config = dict(
    n_layer=16,
    d_model=96,
    n_head=3,
    n_kv_head=3,
    head_dim=32,
    d_mlp=256,
    vocab_size=16384,
    activation='swiglu',
    norm='rmsnorm',
    norm_place='out',
    norm_eps=1e-06,
    positions='rope',
    rope_base=1020.0,
    rope_fraction=0.5,
    qk_norm=True,
    attn_scale=0.177,
    bias='none',
    tie_embeddings=False,
    parallel_block=False,
    extras=['some layers without positions', 'local attention windows', 'shifted keys', 'attention sinks', 'value residuals', 'learned residual scales', 'capped logits'],
    init='normal',
    init_std_qkv=0.0618,
    init_std_o=0.0109,
    init_std_up=0.0618,
    init_std_down=0.00669,
    optimizer='adamw',
    lr=0.00305,
    beta1=0.9,
    beta2=0.99,
    weight_decay=0.0,
    lr_head=0.00681,
    warmup_steps=402,
    schedule='cos',
    final_lr_fraction=0.1,
    batch_tokens=16384,
    seq_len=1024,
    doc_mask=True,
    train_tokens=140000000,
    steps=8545,
    dataset='wikipedia_en',
)
Each number is 500 + 50 x the weight over its row's rms, rounded and kept within 0 to 999. Layers, rows and columns count from 0. Numbers have three digits each. The size before them is the row's rms in percent of the matrix's.

# layer 2 MLP down (transposed), 256x96, rms 0.171, rows 86-134, columns 0-95
095:422510511421444576498534459511495521511542531535572476516352517411505505560511489552416528495602499520484461481470573476515521446545564519501472498500431523584504504534514579513502526465553497404502540376460531465516497548464593495534533465576489576526444567458595540432474522379573487463
104:496505412451440558556452507551630537474596476419477527433547452557486443517535560458502436522446530573516446429441438486414488574612519559506454547512484516485510538508477510571494490538523482528523578534456447542570475360501475502586398534465491483462457528444491539488450469477547436468
100:587529491451569500619501429522437489486494540512437566470571488455445464502468475390501495428554552520535570607488577460516487468480491502498422396552494499556590485450538480481519584468548447475543462500423489449475451478487541581488513433461568547428594496447451548495562474439575552480
106:420547544379431483498510465474413561572498447489462433526444540453528427436421518508484482548519506555458521476468452544446514454517429560446469457424464513486480430466549531508425557403517608532479555523518468527516513536475456483442447571523545495490459430536451387525548463522582501373
084:405518467484519470427572400530507466546510477516529569509525514528487427456529490632520465486467504558526475511489536447394475502430446543527468458446512500604546568488516483535436477521472503456538510630507487486460499532517366517513413519469535509447481532457614468603516483441589554580
103:449547431497530512542477465477471439463523578455463513480460562462456505401599437626497477518424450493477526454411529443428493521521511610483502480494541506521416599515523546526505415478628560487467464477530539482525475470522502463488425493454404628440559553479487528563511524538575480497
110:526524522497536489408513500505592445466452531501535465510486491497411480583542531536559465484577535464588556482502449549610527529523466465541469567574490460455485517560464508399618493467494506568495567561554456429428528549567412511511485420465536454408500449523508553497480369520447528420
092:534468499497579504504428486395432478458546544505570502513462505487454582501474458651491366522451557535584509493502614531416467507542541475448522459411463443496589534519460481497461514434472481537487482524578471455600462524486476577451440489437596538428498485520520516453541443476522552481
083:559477566520536453471445578478520550464503466599518471545451555480540469526469532359508497530430475443455467542511471574580557479552480519527461560531448593516526389548437508475574615516597514497510552472482456460446478479450538458488608447493473489508558459568568534494491516427394525469
109:495468497552471545462414479551576440380546435410530547531498441536446579477423471582520545549485511530505550494496480486508544458514474497437483523539510386522490498496542464581449460517431429498500548599503455526552481524524380558575506587472489462484536424499485458606479489494588559594
105:474514578434436539507518491462521528410501518530519524421501519551397453576519542503501514661478560529455510518452552489430544543421421457500465422504526554506560483520449554446452534458487635509570513501533599449571536423490453436604453468487461569566533479459505470487481506495498543459
105:436447431538501504438514515438477504479463446526568616456463453612478584576485565473563547481410536418503492532469513444553396463550469598564573460553538461484483513454430479516481469559482472493558573574486510450480526537574454476535521501524469464541456499571519533570485537486412483381
112:388452500595447432470402526463532564386524513522515499424498506437510529520539467440483547511509408422496409461493416615509508445508493567465464512468546479470536471524453380490496540439605448533479499601540532576549504444527499394480497466526490541438495490510477519515533533517435441468
103:403526427516587474557562497488359479490479586526544472516488495501451496544611465486413450459487462449494468535566487556580482532544420517521508479450551535452519500460521450471532424524544480550460548425530512445485448464561489475498507505413524446396427549523445436458441448505489420621
098:487471616489533457602441544606490494481496495464458419517518364411526507516474491499576556439505495436435524544527534426500477558523602539499588570522486435520521447518524507535558479564507452491475338515443467485493510475428538527437561532515505512451526391575485554477492523475484486475
110:485492534411506532448485431443539418525479457388479580553476591437478485505456543486457512521416518583472587473436462470436506444453503512529511428431496365560488499484557501510518428465539488503405515508432479431538495506496488659472493468437536456589470470463527504519538450408514495473
090:468457525511450537446533563449622507458444442550472529420468567516520445503550568480578504483440409473474561560397557567521549521505469500564529596503517453503505436450487512441484456501492488390563526519414461459509486526479557459452427539521574541580420443582524503483483443400486437486
094:443486515619487558424515568481569487593518425520502519522569521494527501528479559559481421571538555486455473480485518464575586471514430509439472582544576547477530484450509455527543395538556557483487441498434500486428516538379585462464513463503515491427429493482573515390513599457534534502
102:535446452429537481474618539403520451578530453517531462470513505461531501562438543460430559426518583522577545438546479532543512479502502570494486498496431483431518479471586512568528489491520430413479584445531545476488487514398578517513640521417495500456580536505475561408534543467463466454
097:482456483467539513539492526520585482460539521455451449493513489543430422569468526446442498492567434452526535528631444513557500438409512512603456484603488528391428446540490485495459513489553494587500426508529518512571440546608613466558487469542587560520453543475477506427491488522416492496
110:566538506570451507560514556487584439569592559486562483610538549488553434513495558445496479601446496518525399403446544460454529522552512444559513472585434495451549519456507567485485500460395511448525476468523490552461439514484438494517460538571591470445520446539449503585513554582519548543
098:515498425519531601490460521525487477524508576508595482481543444512463467493506534583425452404547519468467479524531475381412508433544412444560447602500601552505481437451528546477520508550416492475538487480487447464486465422592461422527374543561563523540489506469543508479520496538438499577
099:544512588479491466412541463378548509577449433419510425578501456538512452500527537521492525524405421462496431484478475499565530520503543508555489603500480459542449525465565472497492539527522483629488528458455503430431512449411508512431514426497499475465456543423424550503499452588421490400
102:486554511481512470484493492535420538506426581499478515409494499479439592467551584427484502516489510494534559378462558536491453513534484574537487519477587466532495503468449511628545549540530447432533509548472598579559474456655554455536459489528492570526553463403518550494507418438548495508
099:525533583497552552538450470535446503554458560480460569555450541502459533471508434494510516556409535525546381466515512434455404453546568557559371542489523492494494520410474482554497499417521490449534481472573527436546537514425513523510514522464529518641465526465563560536516380544453548560
087:616465455521498551498493648475543567527458457547628505542494481437512459588501429447546513475481445577426490501575491483512504555538562505590473408567466503423594443485467574481481552514514552570459476386458500444463509505453561444514499463463516518504554566537566543478550532504479494514
090:500448474528463452447494462561551497495464553441503514493571442490488495432426499570527501558452471510515501566432514445371525613495502437432571556400511472496598552514513501536472443547407480549495554560557469582411543461482472526585437512445419503535551555483486518570590519446515531565
101:518517541515429541493521521460544456458537496463594535401534534501558451520564442452579499382474482416461522455518416586596493502462462472413546536550439508532487544553498541372596423514540458504473527447588568454482514462523459494477493426539458398523468403544481518473496526523552487475
103:547484532546485536565518444485431490418522449431478573513554507487499509546487437587465572406473495448488466485480482454572565506494499439565543573532378556509463519450481525520457524519455509449492534510504523579477501340429491508469529520395479541482552512518541546447426509632548541602
101:469502523530468456495447431502523466559557497534454526464460492530477443583583486541420472443601522546533539570431504545386484556552397572523550537515533506472443481452547466439486519550555552533571552472524456448500438494467605427545440456479567599491431560501457413472534546555468440441
110:479518442561512542504596513468562540513609579462440444527487485547469466509516476470497502504562425447512553498575399539631504522439483444433549494594520569488428502464515474348439465476432413536535470476479473499454537471497522545513538389468492454543522540572559578464473480495488453532
081:341515441429504476427507342489447467525495523470521537520506505478514453400479499548566544499455458585531441522488499471368479515483459495453578463416538461594446566506457539494395472502479458526529484540572536535559492571572526559563473522502470487534476527458558525553488511484583480495
082:590488518536506562489499653507603463518442487497453467520509548483474503561567474498484435447496505518492491495602498539535526492510523550549485562528522553471472441522483527466582552428538571498520477420400586513483513465404509441429581473482558579510561454583482509465499558615383497477
101:534475428581444458429510442552497377547481369607480486419469523460522526527465474504498524450485521492433500524421539549581579456413524493590486502494556565545492505469551478613386491511481501462521488511482528519543471481546569449527542558467410465478524463530538412478436497507527467592
098:522425483516513506555536478541560531530473475510538482505480450463503496502460491569475435511543463495522450610567465467654532442530425401505506551472508508486540436474529553505491506459629517490482473396473527472412461533508574491443562380445545474496482359497554571457513440472530503416
107:436453453576494508417454482412518520519573449529640493521506542468498567515491559447550491415565417460517564554371507506521453405551450505513471481614561528464453544503574432522569492567537461529526514464417525599535470497419553492494517527456508496440539523432503491452528544504509440514
094:432513479460548500477479486451425518472593494489527507492505489540500435475494543497503479575520541532469492437422559400420403614530536515471554436410498471480522531509606479539351408486493471486521533511565482549467547412437477579583435520549512496451428534428482572467535420477489516511
090:507510519471502553555489481525554543530526430530549475514529450547564419545517505438520535412567484430497490469501457548500403486631536460453480564486487491489475538489486537525525415522523529479476547357458451475476456507442534540372533371466423535589495436517470517515514546457484553365
098:458421512597511438534545409500522498550538567485443461549525467450556516440552450477364487494533530523577584493495528516473463516539547492516505413486457591445465542486492457470505415476510587476493619507413558519440512530499431476512477572551529540496500517390476422551401589477496533540
101:543474529435476521449496582459565505480447488488528483455493503499521509635557487411525453473535382447544494521523343514545500538514472434497440520523592402513456432491400565461486514477495508459527445508470442447418537514552517494514460466516408503490658502561479521502502577523492542465
098:488609431509490543445557509452546491518467400500474439400514562486475427459457477424543529533526484576506507499533382549462497455457492467518473513420457522588351478460442581538421487497535422577522470431571463525495441411492568561537555544564454482515527487510504440465539554513511502518
102:531464500467536487450637543438609546558563428549540506520464558522541523569458536524444537511529536545503538428463541584499546495453474527430450491514437514433494487508587506529531515461591484440440551457511489434485490502513583485528513491431491386341589528484522541462560555477545509437
099:348519538468454448499498509454478469446511517561522521500489547557551506431484446537470578636493587541490473513546517458455428523475513566527446419461629421420619590463485512538465450468484431514513527545519530527549520490512461579559537488532582503477537564517486485460493442406541515509
087:521517505415441481504488495566434498487538503447426593506467504558588464395412479543513432524471523449453452467501542452435462482470529555431460506455510456505517522505498533601587460508467502568515585581551482512577456594512425488555519528557495521433436553508536409458564547430502446619
096:522500626428481428538602507576508635494485436564572362576545509518541592479476565413504519464554522474453460444477555466493489511556445582492491464430533457573623503517556524539524556495569428518501470465474460505490475482525537522487498531475535464562484476594468544484527508538471507524
103:524411536461478480573513483571486462516475536381475515530495538444533550444475510430553552527507564465524428498494545435516502517458514490528448479428421523467512509477487557536633609538555534493459479466443428478471504478370599595466437544480460424536457479460546550421400549550479532504
096:524489530467502464601515517559501466421655462555525503459505488555427533579601558489465386506403529453488581550488421476461522467541411424574465509493539492448581453457534468496558435439504547499553486459451571561491492515413540518470504461564538587512471515482524486467523443538521433479
101:451549482391495508482459468548489486457492518500482482487442533508488482501371415524455611516466520569527627504486521519379498542489471518452502460569496415444570567491475532479581497503612524427410540493432442531484535462445450492438516565595481487477475506450495480483543551495523436384
103:529495550530433506547523543487525545559415567569517491507547534456566430543546515437524372444560532394462438495538476480597492407547508510455529470502536559566433497477486439505440603500455463486497543406504435413496455590523590533487614428506537493487497499545456524501448555492536524544
# layer 2 MLP gate, 256x96, rms 0.186, rows 87-134, columns 0-95
103:461454426505547557498487436534576429500554456493503504607469448477507471524444490562526502458543509561582501521583549474513531529502510522496488548547377519532437550621461511526442510486473496555552545580470480578487610432479454489516492459355408508446411507461404504539524468522553456491
097:417469461450586494521469465448531412488490499472523520456443438515515471495526587555570466447426465462524437487418509486478540525490560505433581472461555486504503548530392565508433477565495518506518494482448450513539487575377432498514466500490550445564368536539471500436366468541471391506
108:421480498407469498486463541459405575523382512444545544471496501438527495458405492504565416508471597473528482498531403514477514441463389507520505529405614494458483350500505514411512574453551550524462602461571473544470512547511471501463439474515494484499513508512446437519535507495554516470
089:485526554450557522503546541463504502550431420528497516469479556523593490463530551501507512475484468484516519584476557428525509561548549460477661470456541474542498468491585497498492539441542558559579544484565525384474538502450614376513576504513547485459544636531442485497523574506444539471
102:605476493541521517480521494421499481456496393466448513473485398521495506599462562474493565437447445497503440513484426596534596522446515475483464547578546457455541450456496512524565577489495467607443493532479434546463490453461492555526536533405567368408464480499466541525520542459464587508
112:482501537478470501489506470489504448501453449409431527483510507472405406453452578542516462482515524451540486439572452608569548563488578436405542490455526527388461375460485447409526526362495489521476542474424460534506526486457511423597452483525413469488531573513503497474465537518507466472
095:385401572441529467449479448471464534572525504456596466538465539510512528514466596474498517472513484479460509507504584441519579415534557504461434499443519484504477473508497567584571399545549462454465500413403506510462495401598505513579484518547511528536466501415550445524523620469467540509
089:505512552401529525462520678446546517513462495466498493573523548431564506550492514535478496497493544543480512548461596460496410552466511465629523430441478462517502438539544488488478533545572547564455596445476548527522514546502509381531544456498526468435571547417552454454542546526523590523
105:530416496430500470437530497513622472415473653526525513562485477498457503500460482447509462469552426558477474535407455472559602483489515505465520456615525466519475515442511522503596464398482474475585454511436502450449496542489463555444492506396578449438453480601525519548487516445524489463
103:415501524416524452504512559398561547395487550447572513466530485452417460512436454477556446448444562444507487531414479491532540439446535464536479541482599491503477467509478510551550397509443524572505602463578502453474447469487437485592481476562542447565468412525533600495452459480468501443
099:453404393466378415471455544460528518457416493475566497478521383508538542569511498467462534533454515450501441411420494459540441545521441537581564447522557538545523535475484401469520591469435551528487535394425506533518451517532476493461540496474546470494412424548512502554562540501514476480
102:444448530468545501461440506542589510517493419470512534431542445497477417552574643525495523553428501454556486526575514461576529541480612472455620457465490491478566527569427479480488524462479485524478600498548523456453573436531508516485489474428428399512458518523498472506555555426464595468
100:423456494552544529481493424524453437497529582446518519574583483527520425460498551522546452439492489479520431479512433516518600452393576438463511516595466534522518517537483590501460525476493395421529513604545460462455543374476517560548503460479474433505436535578512481530375486501460503515
096:603532497548576448466559488530523543377585517499484477530528528499444507517535506532432507527399469543599467377462464546436427494442496476460506529444585545425518402544476480545506525415460560480466487503577459539441553513467528479582479499598447452437487537486439470526551470505435549436
104:505454521409524478368452457558502531489545555463492494486516489495452494434441432483479501452437437483621476540444478536564472565500497497516487419456525489487514421451494462485496457505537560460474450492598578350463534523470494552544401389459446525512518548499458404492434425450480476432
093:463427450514399487421521532581510517504430580532433503422564423469493447493462501575505475438532444456510533526371509444475513475429481567529464510478537450508524510464550555532464455460498486451495574570525471449445404539477474588509452583503483580451465425505573589466412413447517494499
100:455450477574486504424487547443542470542483483498530533535530475447544589581441448466536522533531525539444479433468581526517444536572650609457517549547560538451470430514565438499528564494537557515561557509469551506475599504445538459505407566487488477454374474462507488439518580479558473511
102:543410532475505481508541555441453427486495491491535508453462446472421456530483452493472525480585454538551541551489482483575542471456437505474560467493610354512404458511401489447493436427449528522541394556461541524446490524435445527507529568490470547500342438514495433494448474453477478528
097:492506460426459492514527443558464442489489546431488437475573514552486423501568681492480545498451461491517473528539494469501470504475560445512554510563422438579491520447517494464517464552582520621430468482447488453524389491521608523499493472535512514488459541534592478572463530431393451442
110:476439518504445504501502518443523498543502577535583546499412412472505514495566542595509536451413423419571517468523433495488615559367415403431517482583506379457513540461492501591503487428516434499500522535530448483501427514474571543448453490478448485479512529509498510463473489505569438548
095:458504467476495529511467558548469524535575553454496429506627539429539580501528563419525498505517517461450509554470477447473463447504562485564583582419402442511454543512453538556552538526375500463463489493380532579452480461473444482458495517494545447524396444449497550494441592487421478486
098:529443432482437385499485468498565428518512588552488482510554418568492450484493466577397592533484406516520407503428481464567580496453432515500536460526472512483475416452469423461505484486525544592443482466442533404452509503598447520513458442506480492515382502492483591502506476484505499419
103:431419523488473459550450503403527478522526481435504526559489522459477559585482500498570413478443568447501415439418503548476487550490435524520502494538534459437527427478438558525553478530421500614547502526479537605500494491507536507554461503435503388591477441433558591411496426439490518443
103:470435500506544473434553449501522564416459450433551512513518437479504455455602500550481565434528467477614459444487503483518583444522476385501445471409515430534443471507511515508520484444484569439492508435486576417518599397465518551547482496469556480554416424523625462483489527445488482474
090:455467549352481575472440595512535444449542512516527523484564531500522534590545513454553441549445550505465492500504530462460425465487463440497471455508565385433477504545504542477447513440516529544549443420499497514482506471514513433420505445508412390440515577442500441575383496469552533437
093:529532525454461521455506476470522549587329481479464494455549481498538462445468507420404440581508451536488456495567473528535431544501584460534542584500496612487487567429451548434555478457548531532439527501468479513527397577572546475522456556483537500509553551522531586428467492530480408457
102:440397452465539508505511504491522517596510479482499470529468394483531499475435526502497435486513597492557465533481491474500489497569544476456446499428498435402516489368538402502516598447430486483467528569483473497408434512403539567553439442555487539444432583521555506499442544493386460537
100:522390423472484502487584509397530477517521490416551559445492522446548499487537587518506556531459506483485495508477387471602514486443557511531508581481478385571494570486469487576476602415419430515538508524452536541395512466439486502506412469431554439516462423540499495428450521530485506517
100:525480461471513432502501494497526492546466533452556540460535498489553551430557474488505437530396494480480460543460515452539437585553493464496548497434447398503525409502345507412589466540523540559570536482470556526565518448420567474590493481422530575508520518460473425509542420527509376500
109:474335530491426525568475500524446507495538400470577531418486400435545501488492553432525506558503422491512407492435511536492434505512541494450466503456397514519520488465550492484529453524452465447602489505458499624484446435443603528521500494476488518495428461392471550446547483485497432528
081:514447543554546506529466565474578509592597448477519489439470521472573494389514437529462521543442416522491505542500519505444505551605440490552479471478558492437381468537520485438540524483449570483488493501497453568484494517472550474443427467453507471331517513497466442533497581514603600478
092:505543514475591522524480467526522472425516509464539436530559481509530543642357487608460517508547580595494586555546510537499499471563461521474505563536521440496550434522512472501509548523438588454441558545560447526488462523453509473508508428467450436450453462391429575547541512541564453459
102:514413548540413428446563438470540505499426473560557529482562496429506523545503416472461477544391455367494495495434512500516497522413471491446491520600507599501486466448484410423540581432481447596463414465518551513515481542483558390474517477457503478490417496498516559450507493469487553492
100:499474533541543337477547538411600482466558450489434531469518506474451492509505534493477588479574502494567497522555451407511543478530495441439519514499547507643458439470457509453502503516426460503475489547491468520403575575552518475639451531435543531442516537483541500552444541434431489523
102:431458549560474476442514477508452440493494457438548520462523437421542498474563572501501511534390543497577358486498439489510528567511491502513499493389456528485515400543454501425562465500560494590561471428461457586467546366450483512524495484471534525438410516461459445485469493502463434415
099:547477498492564512539476545427441584538613610443515532539518464453463613493494521489496538580524528444468495566431549434529415486556501380560534503517505450450515496593517541522535546479387527548466588435422535548445471474542470484562525501441517418475514504438419575473511518515482536520
093:439501423472493568478449438514638465492492506399653482489570404483562528454515570467636540491477465467540417487509572501480564426458507543504490510459545476439541490419513393513473493482472508539440480533488557473467530527475451555631493540438467523481536530479484545541525506503480535537
098:479510487441429468500539529490519538529449513538487560478535519444462433483461475548543470539438503533456451500479504558610606510514463433546465525501617466470565445563512476471507533475464525650465526500598497418475465576503481468454508515394549552358580450489458515539502552505574411484
101:516481501442554519506561512420579478479472514468532485484575502490512485444539478499513480403438447416480486482493481562522560430360444455518586436540545528477479408488487420511454577492488399528509548447438452519497473512523515583464514500457525452480477412624607570473464427539597533485
103:425409436446552522562508508489526518471507488494463516464490525468432481437397564584649523533481419495538489550557512557481505526496533541476516421501503433515477514534496429495480406534656433564513526415495523504505478550506586451472576474527443508490522534499565513424550508460498548374
099:493495507487524573537517504533447561500381496415489554507555462435474451519451529521574490509545501437532419527525434453569446510546469478413559461492496414523487407545475441519488504449456499548501476442506495602450581431434497511503579564538391460552428460553596513417415445442466499535
097:456496490511519500542593535457403477409366541517570504555546503462532479404478456551500518582443438532515458537494443521579448452479487517506509479474608544452516535513480537466463538378476510570513487513527506507453445570554425555581577496490544563466452549503565588427446524467552429547
092:535508518433504470480461471473547509485508598399444566572498566522518450481411463462434371534546504429450460467564556465478475461499474509519427606459526441466531477469515507526446482555530545573514528625518462533555489515458523461502414577492532418379489506531571489431538458433440471540
097:509522524443472433530524590525507508536517565511534463545550485489472525431459527617486578539617545536452448407492583566460482515558497547494460561514501400562487508444558457525507457478472484420575466489468448608506468508375510547443428625496552509437486464520445447573487471491508500459
101:464482545501493467525557432405548584496414502542464594422542442500490493538563544496487445463469434501497453455538494534598456507573510531343509524509550471555466457537494505545495422403501474482480521526550478465468424464564503480469520473534573619512547584402554533479516463442579437468
095:451478460531502452566483535559465500470473571526455493554566474493554456511512511466423422501484426433537495433461438447567494497508403466477472454610460497499528511465533497511495432526490438545546502560430556637478433527452559417447478520456502440503460492584653477483387487475469581524
099:565478412485516497498535387460491469582458521402483559513532492418503472480471475597487372400480474467573546590463435541480597535468499432538510531477481444444524478559515513508437526487573552505418525544495448455466552489497491442572524431501487561511533596441487574517474385474469479475
099:494480529563570518477550554480423414503542400494462522538517500540459451486506529555510482401555418501487458465539360623490562479493476437465516538573467479448546549493454572517501582480524513454413498435496502604407555444516399502502471431504449479531444548555562473445491463493449441501
# layer 2 MLP up, 256x96, rms 0.193, rows 87-134, columns 0-95
098:475517490552517490496558377529477537508341521570501539523482563445532490537487525509479557575521456497545515552499531526579481511481429461487427500557463473437498492526547473422543547506573540526477355503569580463479463591552476527387591488498499529495494536614472510558487476495460576577
096:585501473466475530493456446568515505475405467493545514507522513511446586606460458448411473512449414501538469507476420441420551545560547455462524548484533509541501482464500603581482476478509533427520441515548529442439496531522603454466605413451557495510381500505560491482565498546442408556
106:461527521408480552468554613459466540491429485463522513459545552463608484461427475544509488494475506491497492498492505584492625382523466534465522513418509549492516405507497502426458547424496566570497545461522482514466474557510487398360446493484515499466556489563470422495439465498558569397
086:513501491527493518502563511512509487510510328488484502426502463618600504506630539593519525452521391470483517460530525434444470533566417530528626503481590470562450440459550469470428509493503511559609514452446499440438545471468479477488548489458522452487471496509433431527513565512481531502
098:545440506575559578520581488498448459477523461431406488498457470560536432463474540431517567494575558548499402434483406515487464499454460416442508516489647437540523468527499505542431539535443439572510497515518588562471475505439468553494500555455504423458448480571478501453533579489418565474
118:513523470518524538529512504421531523409572588514489506539472529468532550457579473509554448476453482467504469679387497474465424473461482459621417491557454482532498546521445521454523487537452521526547558547528536469444534514583430592486530490459506510529469559420542556476608473427448555525
091:495393587503514525515508474481435472528494508505522473509531440504536493508423516477378500468528386518523513527533530465504518416519405552410450498474513500502519429497522498503510501637590551451501429415439512499509550452561524443549545547543555444415470456394565358466531544518473466510
086:484497418513495499477429448581346539457583542441423426461419555422410526438492519498525514490500437557484490564465473445469470510566449575457481517522490532528469551457510520482528326504532515501438430466557542469506414515448476460471471485558549461572442526550457509483528532456513430468
110:449474517468424518438501508511460438564474583475558488476464530437456568423483492525529486475581455606462480499432503452524455445462503417497509497563489498524453506512391531441602407465505524530414436519431590448472446479547456438370556559507515482547424525563476562484453565510516570454
101:437549542501460471530415411464467560439458519527561393435517579501424471523486595526419465633459508463498521453474490544413509553514525484562476479467605509562458579558523533540515485506505515534518587433557524459492478506511471455494501456547481502580592486454551434465401525470507603456
103:552576582464583449540555453614454469534498487502554519507504571490449446385548485455525509486494510514588558473506533497510454432606507488470441518460513514395476447562478443463543434602514548506455518471646555550484481464454557444499552485577456484468459598506448476480470537491439552499
111:509469519471553444529529539513470456463509526475478414521461457538508511394458563519557548492602581466581510399491442454594491422560489488467505572489534537516580558451626526468482565549462449452473465574549461396500437468594502474569514448570495474513526423501512509552553421433482464503
101:583486439553531496477456445425534467481427467450588541495492499491531525577488476446551502405431498485518467494477459542511533396465511432509545540643505519502496527535490564495455556418532509445555560574517373513494537557490481520536351482460578551552544425515453511496450453510415475460
092:441510506514426474423447535487570517506457482538543514474527520458549551497424504614471484512548515530500555496455531467552494397584481449485553477488496511438477486540556544441599492438568444441517552437520510513531500505608538456515470369537429519528460566464595440444567420454561612469
107:587486513502488509517503462541533424461508480468468493489575470563505392479487478513477545464572394556577441507464519489507607507585496578385450499460501541513488516441559490440528494494552508418467456536534567503522494532448504597539417434499491502380450489440466423574367472528528435490
091:499468535463464493473527594488297515548554467511435428500411471444475540521626498540502508478506545550493542608537552490547499535524502467560508480509549492501592507473428547434566451556500512428462448549547557508519507518497486489600437452478506498576515578571493424572463460480459526470
092:602559517412423470546512510519488486472534552526506552474496442511515579485498572408578505506483450448475525520547476528544578499438554508507594495578518591475475503494434566527442507508529449624531458509578476419493487471538513438510514541521359604540602557593488518549504497497449527460
102:489511509502549472444534406383573515519482441597519496584517484493440546573511444506502393503443516464557565472482564558526498472498477411511575524558557558440492434503488485478444547565516575547478500448453403405529581562513523461504515508565573542467519481502612490486545420468484584448
094:531487497482482530509460407553418581522502573454536501420406374484487501476425577574588468438535552454459462433552445484574487440463504486429457507526521552526453463546520537506611431467469470510426517437491508447537437486534504467434495518587621500489464498551545555415532520472479447534
110:560456594548408464540477508511590579552491563531551480435444512490531465443470460414440501594420470462466433484422441582459516558499550561565519439458513570497542525444458468486560466413505503514572433508518420523510413542480523450502509518513561536452462375545509483505457554487563425532
097:507449490513540484461559401482496508535507489481369555481490460533566440472483473383582560590468476467509473507584509550606463516481579566474494376452429401470473497556454486542530495512513443618496527488554559539491498445478561531579622516451502475544443530541483478489478492496434507499
096:442470495429460505424491556452483506522467564512501517534445561475505487547466474536520471514424504501583605377460475395480509494385484518595549496495527464515559471485547528506499509468513482460555575537588367444571497435554461505572541461546491583449486449510544509532482421429468428405
105:494542503523357513514584503520541457521578429487415477481507514498476407540446488535450454494539566554476409447484453534432597532531466577486493398586492574475492445438603483477470567522509521512538467541562527502495466515457480459597492495530496502563509481510621526460497377548458439468
107:514491589487505606528532448484460508386502420459460481464546526508504471547505546501420522477492534609563493403524500528566559439565575438516469484418464480448472423510515462533553505561500516466460440424520564462567570457587510458572482466538509568510453392474512414543455579553530488433
086:479493485609460475588525441552524495449519579518433457444524467517474476481485527514451557448583484530558495506571461493512621475515442498510403600446480535545470518483541442473520402635560464421442559538496530449537549549495506468530498564606543558483461594584556529494542476490519515448
088:544518462497572428530562514509566458451508434486488532515501502474463483559546431560470533501539525595525652550383485508468570475466472478473512518565530553486543508412602478511443533546441473489591492504503405458428519495452409456564452482498477526486547489457556597601554428501528557555
100:517554554489532471459519428526503453443587509491463542555536525517404489568465589532501558539539416486443478512553502519515451450465533543465571543599536488489474539564463572493545366536502523542442514521439604561484566481508424476468547528425406439537516465484417481536491380458464584521
104:518441496469415490434485553470509478486450525552469485456496497505527478533513468421512468541473418582526525456508510618496373527463521524554486439525521548480460505525520403518527402432523379526491472548535474560577477566504465484472477472644480611433580553563490489396475449502433495495
094:482412475479498532478424579558503450488391442519480476465574543508527440523494450423522542551588397511510430426512513529483541487476430589544544446481559582564605462490554574498458558514493461585549430557523600530514490559539561522494556599467492523518510482480504569474455536460494552572
108:455639524492469524448503548468442527478420560508440435507579496541449537567518574578453464486498479464473485473486498443460474444517510449593484489404628481390473509571421584460485463516508595542453537505503559462491480546530508421388458541507565523511503482564516393520523492511535536473
077:580478531590630523495469591451488448532510520508399510496479519500485476464474466537457533482475525523515527538509598484519493422611562441452543568489493498350395494453558577470500491462463545575533572455528552510446546521536479441495511472545522466478558479425429539512487539517594573426
086:499467476582553408474514482461477500504375420497433554536419463463432454475571513469491445524478492440530504454474509569561440561464512501473523426459452583513506602483447485492587577532601500508458507457468440463532517509563569520558421530454487502544480501537565365483556525413566503558
100:462375579498406475551527419522511465574540437502455508413463466474585405494515465492492589471459499417510445484495526500460559594532541512431497486427398518581533546451484420474494512478487407488498558529589530512455465493453497501518471566511529484504418468523616510477528566425451542554
098:492501507476521637490437510580401537548466550419569525494487506480565504511486535461475470520457487449522431485506529591529503490441424526442457501495478417397542468562518501552570478495531483472537501463492543530557415464351474473423526465531432411522423501559462363504554465539500548503
121:540563538555512505445480555469502464488555548566485464513506524556423485486399539472559518419534515489527502626550442522511471468534539421405489540553544465486433562581573526542456576458514472442542437484523545572445537451508491482427454466544491504527458528602596535492453562498508646568
095:535470462552499509563502482469591418509547562527496497421460560425474524554477377478427467488465502528536571597525494482539554557446404453500527501568549553555565495548516474392511488480475582521460501432455415513486493502574459486533622460457529439489539525454442487583520470484402581527
091:530464469511408441528471575522390511575527504580473490483443506509519482633474433489443494550471540548532530481460540524492488541532396457557511569497496547578537536454411554530490502544520591436476424489560534472500481502577460396429504351544488553567512465478534464476425464495537501562
092:526384480585505483541578461490536495521542529459478420519609529455521488483486544499498529506556551480554484496645519509496541601467561468525509439526493436434487443523507538440491432444506566581423552468479512509462479505474434472550591527531569505557547520447489547586367602470481554522
111:443485532491459501526479543501442577561485468564491546453418470471538490526470566504450509556492524565484521520412468400560493588502546448436438574463405534594532623553464531463558480446541600486471509492452538474458545507420535511478515410540496553553493565471467513491492590438391417511
102:499523397513522529491547494467445461501478435548561596393563497492462571539461453498561418472500490503501475504421470509468493514501499421501480526503491615416465412365466525516448505423436486512497449451502428498550534437481485478497506487621472526471452485501530483493459500462620519655
104:522447332498490393414528462454529522387524547505552515501490452517514557491654484481482484491380513438581521419517460481499435479429505476582517496557492490470463508400527529483516528466530418519486494484545501419447494545551509556545455438479557510490534511446483534487620507463499495455
099:488506529435404482480534489538519481502459583554617487528511479457505461440485465527414482582425533514526543503491415481481572455507370503541432575508595531469518505427467507464515447435461525555610580482507507479448470486588437451548497459542530568501411527437595524543448452450426498529
087:486529619452491409435480540484432442499425488496494568504474545491509495455436420524488412525479569566458443466440509423463477443502461540491534568448510437491534461495488534474554557515546537529534539543523430433580551520481439443531433580481557528337536559478542428514508461462387475515
091:553563448525484570521481498453489428497463456518497604442434487473478398569501476536428471457454488558497521549510548589431448441530578447531568530495458582402490527498470467423524439486538540449549525583507491439487520517461564449473479416557353553413524494421534423472511542481475529486
098:412478457490513431543559507493467452475498482458491531447509502551449508466395440443497511473520468510603418526501469480501502445394568430457465405503496479560487484530533585397457480522574479548490466556530536535457554472482571463490584445601433458464509535600579578450417487602517514504
090:461487519525452541533528581507506596543566402454468492485501521521482473479526521538487527475585471584575506533537439415539450519462621475450415335434410473443478473509496435548469434486523488509518490412528555534567535529499604517544512459587471544468482458483608485479494492497451546456
100:488482499433606501396515476470421508433503473553500481512525433560514568577407480538534560455489459460482536555575520507428495573413485459445515480471432400474555493499515510493521538601472521463396551444482468573448507522538377517449512529502527516601507467461569487533497377496500428492
104:559462548508507478556376504554506483525559533517493513475523500525502461559516523472479477574512483448566517331525446514562456513603482531520473428466485501459541564444529468484542408542533436612537446496525514494482509388457518489548517533478420463486451400522435412522360512481499535445